config.toml
n_layer = 13
d_model = 384
n_head = 6
activation = "gelu"
init_std_down = 0.00473
warmup_steps = 200
doc_mask = true
dataset = "wikipedia_en"
Each number is 500 + 40 x the weight over its row's rms, rounded and kept within 0 to 999. Layers, rows and columns count from 0. Numbers have three digits each. The size before them is the row's rms in percent of the matrix's.

# layer 9 attention output, 384x384, rms 0.248, rows 285-383, columns 192-287
102:427481436490467423461447454529518552520469509448472467431483470478537460556459516500545413421423484472471518628491458521453414609485406541479516450546457466405534496527474628510558462405509563554580536499513459533440537505532547452551425475600485445526560534467467561521489520422534486467
101:507475502448487534530503497561410450514482472474534443563451498482439560527515477527497553466422457547528466489478472453464545503451370512495539494522488501513446496468455548541478419502539433590527446575522653518420492558451467521485592471467513536511517495507527536462576505476517460563
100:484548461459443389491477597440486517480452488500489543518419452532477512403446482485405382477534418508426479478551550511490517552551493541406413541521488492513499499574518498500525524428546499574528506462511465593508578509610562516491483548481587473539580414487545533523536503536450542519
099:483487456456474500414487522515552446477460500563471476468522519601541485451486440519485515506504448487502434415530468445469526513491479486492569491443482495458438470484444590440537408447442477582412497498506452511609438555530553530493569492475420402477440495428495613490533535474510554496
098:460472544520435506433567466538482431529535488499465485604524536544543566556543543505447463465422487561550547415529545455529490476432444443491590481431485414549563535517550512456478517567575481542485518445499501540466517480490453498471515413502564473474578442487523505438554541556558464502
095:507520480517490434455504486491556520415513508521496467474412474469440492526569481451540495481489431550546516516431505541478480462464427518511414550517447492581493446486514473449512580483475522440500515471569502559514585401498542513492460507528462449509512489549551448518511496478504502523
109:474424514554560461490467425473553541519540408524488441578469506591465440562451533466527431539402543527498480499414462465446440488500504538546485572465481496536530545460445484434589500518490454504524472466484524535512508536476441536433496489471450474659430420528495453462464395511493469551
100:598455468513438515477458419497526523423542510497453460428457558544497565561454490480390436467524496562470473577510490591522548521530586483526490515543418518519457563565585396457403508477591460547447523482475530546480553493532418561517480465523449526475627465509510517477503481459496487397
092:466536501525527516556518481425503544562523555479457521519501533517464622571457471516504508436579475522518534461496615495500554479529483467497565485500419502456576530480508486504428486447516496635456531477442603439515548535440571509587514497482484497517475454403509474453497512534491513513
098:452537482518424506465567544596478495418462532631438553502534526513520493528424446533533505484509477518474499460453489536586509533507531446408504434501458497453583531605534460512462480488584512445521396476513489543427524494520417492425525497478546523557523484531498504515506413538523515485
095:534542486524566496499438460506570500518481516508525581450454485566563481531470429558456536556530541507496461495474494463491452566384577483488414509415518518506504438467503522440452403554496446485396535408599533463520468438420495551524585457536480447516499500541496553510555509481441479541
103:448574586486574510408494457518526572519484548645466529502516426483482427510520588519495563486559511503493516476467462461503486429509481416476499465493452547463631399442445492489588469451532517539520477575541525475461556533416555475538551469487496545480478491538482541417539446556419515509
098:451495428440411413515487457549562543598491522426529440570431460453463506447568466455494465515563568494584515433472506548495445491427565446494491563493468527562486434478495541459441492473519401534474398579487430478404559473500507555495513496481509491487592583513523417463489503527489527494
098:452472509511441466487484443463543503509422460540581563519519558433455568511498484530475500493535551526440472503500564476540523533498494472484507416477515526524471554434488602463514489496509519524552499486558503462590462551510554472517517526484527582513480520447506486510483476442503512484
097:514484627486444533486592576461442497499608500584550525551495466540498554541493507517508565509565531516449480562458506502510545438441442604519488531421550429424456547526464483508549511406497513494451570516477539537525513452505490510497443532472495467497495470499467502484507480544513527570
101:451517573554472487521464464493462484507481481480451401504469447444512529543500546503321448496516531494490541526519488548504443564462433514561581565483554494505497478487460523500531508470526444492531512569579519533485450545480446534527513454482477435544477473452484500439426488515515530529
105:484496506432428523543481535508393455518466549543520608467546434544524492506558455486433526513412547513468479548487507462460502588495498397486507520511490494520467517545594535487494458449516567502440497487479441486498463480546457516519554552382519483475551531514494554476382497481459469489
095:497511515536541470466479511416522453554476549516383496512476530538418563474463546455549521481510542528410471489567445499549454469480628439478434485564480498474497500471453559534480501546591499504460571509460410523488533487486497543491485526523471454456478484519507580498507519492581489539
101:450442460568533525419644521529529475495459475478366470572477489513476575437534512581519513531501489537510439463524384430537456523486524497432450475540496550502477462503494543556455543515540441536528499480527582507475477633500462529424487516470531613459503523511527514533506498445496550499
098:539469533509493590454485501523550490459571529465478577547521498581464465561574522482591509536455475498422430411496480450543481507518536465416498597494455559508455499482540505482517491555447480560473458608486495534457553558420549546463569500459445472431492481457478560576532499507478547532
102:555538581489508415456533573498552492532465418506459487400526524486473395489577412452422531506486459493491502535534523592545559569506463492482507502472506507504549520477518450516521497499412516471452410580488573384499444485510448448488563490521441484537469576534582467511534510525506500526
104:597478522475418534465476492478631528426493420565544587527465490582509518588502509587427506607554490489439575433517520512543564507434543454441434546519493517534485434605448531434483584457471485430506492501447456533585504531544522478509508612548453438568510483414528483501495582525446541457
101:485476421551533539550559446513553403533467511510546597525444502429477463499433546558483493444506459552550470512485433525469439521588442485463483541522492493469551525496445445508506541478472527567583541521477449526410457426534467519565559469505424520448497493522525437557484485531521462534
095:516532533487504465558477468540511449580510519419528469489462484521507507526571433453452493496558461558524488549469483530457508475594558486570477556516517458513536427529526555456494532564474452553516599503545458486418492496494502492530471524530532483488534501474535551549491484504548471547
094:501503488539478523471461488570536517538366518509546572527504491528522523443510453622508476465439478475504474530523511531529464503459467560519438504413575513540581452464570453513514444524534593421506460502493456467493413472505499432516481467464468415475459452526498467528382564448558501537
100:537474504529426583502494459369468482540404539561509499450516480513541487586555524465479554479487566454537493527588484504553508446487508503468427500516498486468418509581572465563487484426436495474499598495511476469469523491425466507483454516506556499485489463591465509524473489533565521471
106:458472493498541539520556497529479501513467503505565513492563568472587564416498511571467459376504458486454430557373448508443470404393522447510428571540511493544463469488528444614509497524586397491509511522473538490542533523485567421466469412483478510483497518436593481512491455487534396442
101:502470471467496412472446561427544521572468492543441406500620608518472519532465468546473484489449446492505497460437530479441526489428436452501417497508480534525513439605588435512512572512528509475527470488567520477576472499505545519414484459429464537455494532379546550531557576480530560444
104:467516484515435477463538443500521535468556441561564565523504466496473447487515423535440578403546421483418525510592571477475429526509527453462598590534537580573502499476570535540473549436491518472485450511524467518445475531511407529526488450412471509520483502514514434523403506478421516513
101:491547461555442511503574519489444480441488521445537533526509567653453505528541484557512491424500629505518516465442499533481463439405429551544571521518548487569572585550522492532524533503502497481495544479521522526457451485437432478542510503572504450486539457526509620395456550512515518523
097:530472492420518473554549547511494628565592552488485447518560514525500518445469473472386567491503560508485458508499483503456469480506513447462478603485553558548488479508527509395484538492554512476468407563505543559505502504431470554451451448454481524513496518524588579474440530403491471505
091:479573548485532484531421451568456516465444490562421556465576476505401493452430607525533508400467497557499503440500587516531494496589471557491499526524441487522431443492468557563553497508450537481512439430488494470548526589519546521516477411468459531461537522532534484499457451491517413425
096:522588533516524576534489539518549422472520491476576546545589500534481491524444514448483485470469513598498494454517411584501494628463458451513482444526432481491526521536523481576536559486471503559556497505511498518427578553577429550468497470525514467530479505549443413465526474477585532540
106:413437449487491559453481564542468480532564439459481587581477395509533518512506471488451624512426472448520526533497504535502557410527444554570523477537423630543451501533544523477470460486461537494493481527455469528558473552464534507574483396395512490573433528512534440493545566527387513475
094:529492452537514504520461467567446506483449443464459477464414512562511457507462473474507521542504488446526460562476440551480412500534511500552549418433560413628531498535433544476430485439505457477449480519456383428555525501446568526464428498529477461445565561539477482479464475502504516455
105:587446497455557482550478525580497538472521428452537503523506491544529454477439441553479526447557549497542524420483444554419510560579575499421589519466454486552573460594504553598512476505489501508485430483540536426382552619547527554475517490554461488579589473464556510458504463516497469529
092:495497560494539569501471396530504436504477536526507484405420547491478479614531474497464527499471457483469474503485565476496543538484514524465505497571482475524452455528475415372498545575538510516543437522541480486453499495472562571480534496421495500444510506503515479462582500467546466432
099:431509477455467519483502586537492547530539550483401465488472440525507589498510501486503495468565476561483488494457534504499445549544461491480496420495531451533531510553529403551581352486452559535534507516469482592479554504413522494502469466558449512456493544450485490537592444538454519456
104:467394557512492420581548563434470436487532451406376481492517427510475392493573437521536457470461535522452449538506514514450472494394495513364528473524534427465474404510511437519464550572516466510561582464477472522515489484550393565515523525512535453525491519479459485488536520406549467478
101:439555527505507461597488442531560522506463479529483508464510525444486381507521469472443526484499456496507553479511427598510541507497492574503586508458463580515488502477526568509508457531588502490523475420446515444550589574493457460483449501374472561437523550499403517451500424483486517524
102:560512505561403403429498516566520506499541480575502491485474474633561438541498537507552518440486391521520557597514555446440442603518535639513425527457466417462516458420548564487596480467457552448504460444503534464446512409513502490489475548502510484477483569479463454502468486554443490536
095:484424471516617483441434540550511434457521374477460566508464471478428437437530452547574549454540518520537632451450478533471438540484474401560487473475508497448486463523482515485565493564448581524492494466489520504487506490480530513539517494479521430551536476479428492437537473476420462527
098:430473493451549554535575474525412498442514522467483470431579551497518512509561596476465501514493453505536464586574506550534469505571567424408541497360472563513493536569493544570537514599506535464538512481526506546457448519506439514468501553517500438446481476628492487501425516485489524456
100:465461494452620456536459469471518433399422572497611495550543435564546461413513596459539609484425492530537517501517565497515529511562526505471541493438503498563449480497497542461499479453498457521435530452544546486488469536493508462494467510558468409470489448486522521514463553506474521443
104:503583524599478466587537457557488504540562548533511476439481438518548523456481538455492477467478514534508498482499575475537498451455476449534451427490486564479438475598474485460496486563558498534457526509516536461480469568541502465467442492577483575380450535616495423530475478531452501522
099:429537547519478530439609407443481492503518522477494641483413479568565495448440645432546537490528471418518536584505496508415567514520464445511456522512479508508455509574542481481579559489531600451459513562509525581532514479505499505451391496447415594522494556547481485477474500447466451502
107:449615458487607514507534507471554447571517462493464525562556502586533512552550538476488514519425471521445483478460512544541573455545542449509550585491559482484528501538536507519576475554483586533530589575468455431397518518576454586534495517485573541539557533552484504470542496554499517470
100:472542471559454467459521498528398512453463622577567463566524590461495536435548484499510412536393466445485463523541487542523450535510481458510471541537571453546503504491452525444499524463446426528549629470519538391541494517531482413435574528466377480552565461425520486462463545609436493432
094:487533520479498560564572478492512468439436505414382522547508636502369533511427481482466626535546510420575530488505513522472436529504514573508504503547468548491491536503512539496451472578531424430521500504514563435529481390436509524514524512518523456494543408553406507510496554533476507475
098:491524446421410428494533609569564460562556556522530497540505557417483494505462490476571491499472549558463438477539551433498532491493526461526500516454546515511495507516562532465499459531484491539481467547444588483496532427568560515537548509518437499558496454543553611496575421536499390513
102:455545507521567547570511549412504492592464567603450458427467512450588498533538474588492428556475470424442486579434547454498485560520491533456449461422510555543456443496491486563496520473551585450460465465439488453482576481445434577572464485561478506526461542519521596496491499522508573449
097:539476505526530419486432482404480526477527524439413551487506604538453475548490541475522470521450531439455529463505507450583449487482398529515503466522563533516479489410516498524490522494513528450576542454449458505509493465534514500533556530493455515487467523525521457587470561515573494468
108:507460591546476411554461464442531533543527504520511436445502445562489470501470465421535583461494535516438464464454513569480515483496496576547498518495491482517439575523504544558505552555487568532440524497597489579560466451474522526486513489538476386455481505480514633572514456466496471585
098:485508561441615522439503506496537508466437443480546459453484484557491549483645536547501455512511484495552507511482501508659484529469555552538509485503483471462438502561531398472563492481456547487511571598429552538515443523446507564475505457517472435524546506448540541519413530425399551453
097:538466503429498492404497317433515427565553520524459471566441496498476510483553483572474485498508520378483477609551456453533461566476443516540464573480472518511573541498593460504480522514571508513472497516457489465466485534519470467485494503499467557443509494506535531530518475514515538506
099:544487485444621480470566596484514473431532523520525577433533457459536527377523480526480571507466529511598423545445445509599483497505437528522428523611505559532568560468552452498441531436561505506444531508509492467470465538539494496590497502439490523482470469492486574519451471419494468508
151:461540480458495444467516508468523442426461507474516522450535478486554548503454531451490509494551477563460535531570456469463483469440513513544542508455542511496462485496543497465485558472524389459511472505493547521462550484511539442489452494487533567493507504481502473447502509524547505545
097:435507525521422572472534522570475505520522482535499501580546524519419415498387474503573411544541511492542525423563563500473370529517615601497465442405558470456488529469435459521526481494492519512500481510548450454491527522505483515498432475533519524539557526532503488518535487483529517576
113:587494536520379512479468536486534477483487525495481539504545506469450470496540526514478518619427453452610510562517429461463453551457473487498518535481482540559461524492450528546558521517509524536501395559463509474539473600481456484543405524552460432442517473477483474464509508461507528584
095:497571463518485590521514513527541526534508560594458510526511587481579404435494518476543510526442564508446649511535583504496506502521513419498512508485519560488502463457531561475563497491484521501547515468495490525464458534504419523468484574450437538464538469569480425405585437486428469595
104:498522545403519417399577476500475471585467428524489574494427569483604451553519524525545466447598545479550503470519488497478467474496511506584434489479455566498392396585477480503494494560465507487490505550554502501519482455481480449516478510450508458542533487542532435388454467515506510505
101:485540502503500399472447528513531489497529545421490528480465539482459574482455547538434537450495533490584511435435449499481543518433426528462501589457475536468419547466474436516545434539497527410605505496481481447538451467541462564484463462466522463477480519482550492419550617437460448484
105:396565456522453510473498493578583567439528439452494461590514581436504504548493528521498514538406454494559528507486457429538538509430528473506592462526530483489518443607513503441356504466499543439497456493444498588536505431478605463407495512456531582534556488557564408510500559433498523428
095:449499415446460468524495567531484505469493581549540561444511422553531526450428521481564535519538508454449516654474496440457463506541493529493515522491488533507545489514554425479499539551511493517486513455490483473513525516435456535504527519565400469493522523527501510581540422563472422578
106:549530429560527583433594556419487488513524494503507430420563526465501503507432491555466492494432473435521515438492477396436501540497598519515416521440444520573517550513479460516480458442494582429483540510559500456527473554434501531549479519485500461535521539472520443555503449459521573465
093:420489476574506486455535546532519470489539515452436496595459488452553528442530538516545500540531462570495405512404527488535440453478467461522439503443466561493513485472547543536477574531548532576496556480467514434515510468520499530512364455477440456498483525512536421512580476553473509486
099:554554472520423552462542436552509538457498486409467458550559532553461593478515491384564542509487475531547479647521470474448532524542495444471397467515595517492456579495536507471571440432457447489429597558587545494468481474515488510536518447568435535490506447447544444482519568466522502438
100:412366470525552525505518486505483466587483467506538617512569576461526500526443524462493486595535440568498591435457509442489473507569547576479463607518436468486544536423554480551579571493511484496468529568514567486552480464487448492533481507543428554530513503463509530483495513511519463505
098:515448589552484520441573441531531575517519376572499465562400611440511466506501549543476553442514549554429530576529499562509498536540483520528408497455479497476489538566504485462435478454523559564481555491478504466455528522507448440567506462442513539579434600429532503502508521578507526504
098:496476529441455422579547490504485490470430498518575396463508569515559546501470498447534513515463497474491500445499459506487521487615380521450547373539515507557534482375487522546531473544477511578444532576637509483598450532502538473486489513570472496565428587529472504445451514510593390474
102:327513528535401500506550514557492443523511423513448505571527542509435592556530460448515500413529487502538549588495451528573485523461493405535516558434484510492567426524526491496553506474551505510457473466497495543527435464529412501577544480482501531432509488453422513507460530545523497515
109:503496444571568483467493561492500398529483551468522513479490474503485469570468494533510458542513486454508541524485512496521470343515506522477445492494539483491357467442403431465463463512483527488515493509426536458510487511397530487564510505544482551432454415504536495454512464469491493488
096:568542540487634504459537496598491417553536524529558505502535504481558492446502461462468525613481482437518543519509506486552479521539502563563547496434446512537576572566525485489492491509437425427448520563443523510426544407564564520492477525488482575586414507529477496509428529490489519488
095:537509569510423567511401507522521482547561507542463516557413385440444567450622543484504514479493591466453526401481557520497534556502542471486552544491454514479441442560572569510458453524482449531543451509504514484410513503488506520489467484488484517527472501561502534514478510461531512482
102:441537499507522498528541486492571480507406494527482583472458446474512480498479572467569533456470561509538512502466516464594467513476609399512480527504471444535494553556466471528426486600433469529529494480474526545496538497464491426505516475491521484477510610490487471558395535602548581486
097:524475457384552582561452486492450512496443536503442485408482536467486575548561488560480495496409578477439527513489445544498460575444510474595498542502499428521526517495460528471418546573510495478546524517560550518525513496558564508506522481563575519502503546567531512465520478574453481488
101:423499501489492456394515439476408426465604489497476507431478491525517494573482497432439498529515445499554512478538501557413426486529599506475528444536458536366497571515559501573549580499543439448508486517638466492511551480502545515484526464462504584556531473427442461464471431564490485485
098:538504464484528489483463575519492476498441514513462546555473448538568551517560455489431483538476498490529501536580509457511504556488434534489576555529483531488470597428445541430431549441485469488481564504552553465481542568468520406486478507426485531477528409507486553540572485480502612520
098:592495485555481545519525545498490558454431471458485576576473541532522561583547563478452373537535458472486554483436502511473477553553503470476469528514516594488548532516575500532497506437470388428527503522466457541584411512449498575499489449457500517480472428363489477431440529579489528506
098:598623457507554500538462506517405513434559469451431540458484511476462455445534497559519582573476512455585439500538393529556511466550454565399432504450479467430508449512530506548532531505502487494519524561522494478485539535489553423501545469596447546447525500504552471437494508471546495548
101:482500532447523589425500515517496516498486495523528355503445450493464481533544580524403505432457506495605471504530482558523465480455478489486507429446404482517469509474561530512530545561482500551577528563580441428495527509526465511489509453587440545481598477468521556490522472535529477500
098:490465541484550518441458504527566496513578471555592410507470495478537448417434533483521509590406461492492527528554498639458488528418584505583517526526468416476450456504477535532509475460616602546531430484425474467532523485492428470493557518504427502609507473477408519544548561543560537498
100:566443477587535533518464452549453486537519490504508451547632496535545480473542599471615502492519543537527432569591458541515539424550453591580554563456567563572525383461532609542425571525451514519470431504471495550522482502469548469461444601481477497511466514459409513466536473528510598520
112:530517467531433497456501486550523574568449477446541493471485422525433388518508503508461528515477533501530440501512499425524578474409552549476460486596522509450585502416487499503433402509563534473470536417439494463501467525504543478437505516455513405468492491561426509565524542528519421600
100:553512492507519459523539508490523508520480451566544513549471479629584534455481527512515442454589507433544573458361524548537418517568526526537511483555469477460543504450620476527439446519521476451505486466440415532543417433496559461477548462580458509479572498511496505478478483463435486492
095:392574539536408570577471501533475394435552408542491553424463471502516466514516454548390472524493604490450459430530543471492467518516484435516567560500431549506541556519427546518459496594576518490505514459519461494502470491519491521440483513571440526483504470524546489463518388457565440478
098:483469486482490491405464512462587441513496474553492568484573489451469525605474546502496458458515508457590503576419477563432452539560489533430442442474521527525503499493545502391509527535493459583541460468501476491473512481510568500544614558516479430545539491534415489421541496564500613493
104:460489512582496445490545489522571524572414552490489451478503457428563487517463564446484437544385550490427546535530569519546511423520445509508516473504511493591472580471578559477528521509510506427524530505490445511431475461514459515494461514462445496592494458482527523543490437533527371461
107:508504538520520476458535435473448650467458519585412542466538438466520577522564471539553503529422453532534587564529500464512441530452494537453456551465429517578488563430580498517452424469559546411521524535485402435480539440523492425455447441475480426508505439498454514507424509492518525456
092:455433490504500541541520546488414466505623603471564558521552564469555441566482495541509470441549534554473515501485490549532413528448475467517478486502518478506425437524434472526521465485605468469498441488474504525480526542535554538531479529504484444463455469441521700494422477463469603501
095:474530421511530534509535495471488458475567465579484424465569575486447414560442449522478505568496514452558483518463505457414614537493472458501542459470465564526454477618626503420540524470500487511527459510453528595581537491511497468442544503490574405512525519459470492544515504508528484504
105:447541471490505464478480644515462545524455540415434460529536473498571596567592593533572600552547572503461542511479468545525443530458503461491521529558512460486482463421499513537520488551471479473459471413558499449495499487572508496530464432497596525423543426423517547460463496472536511543
107:540404551496425455503502574489463583432458517505517553462407568524504509444527513508456464539603505570461508511452418491487524508470529411562465573407450501505488528463513538502473455467570486489565503444471550435505479514448483492452606475506538469557559546570422559465493471445592494434
104:444427488475418544493497501511540535489495530443421380503431423500484450414588461513484440551528526517497562485571520496491482472477494456489421498539545542562553461440559541512410477524434515449506471499471511528470520580452431588417445541566539451587559455470392345544493413522497514520
098:460477571474479569439507508592555458425544530501454466548489500462562496482485419525500511453503501442388543496490486466459551468495536523555504512470529551461476551517520456498435509472478475524550523460447489449589438479490417476421522447465554518488525488534524495485425388518470508497
098:477476455530513476454470499486456584500477582543469507523535528469389480461469524491494520493535489431495559443532443492517518484552483491538598414584489498489560450562482456514502504522551415550443438450500498514509561554510505567478482473434580519523542513419485386485352464518519435476
100:479523475584559432474547532387540507474496582548551552479569562490425526426468527460546403461485474561491503511495521443444541538488543482473533502512540499461609565541489548455470487449410440541501503484475504550494467495510461489493530377519567478489485590582557566385457531506502464479
102:621512528546437481437530506541444508560511599540457525502535492505570492519510426405507463449472455568439512499526515566442501537566474483513402614478534550438533527550476562518450522504621563499526545581524545480514382475495480510491461490443485507501518461571548468487515565518490479500
099:416451532513540573447446540477406564548499579521569539508484533609495496505579513580482546516514475483562540498442449408573564548510498562438490474456516587553461539545481504457547492487536443505507528517491406463479456489583495485499513427516550483513432579550471567527478495496454495371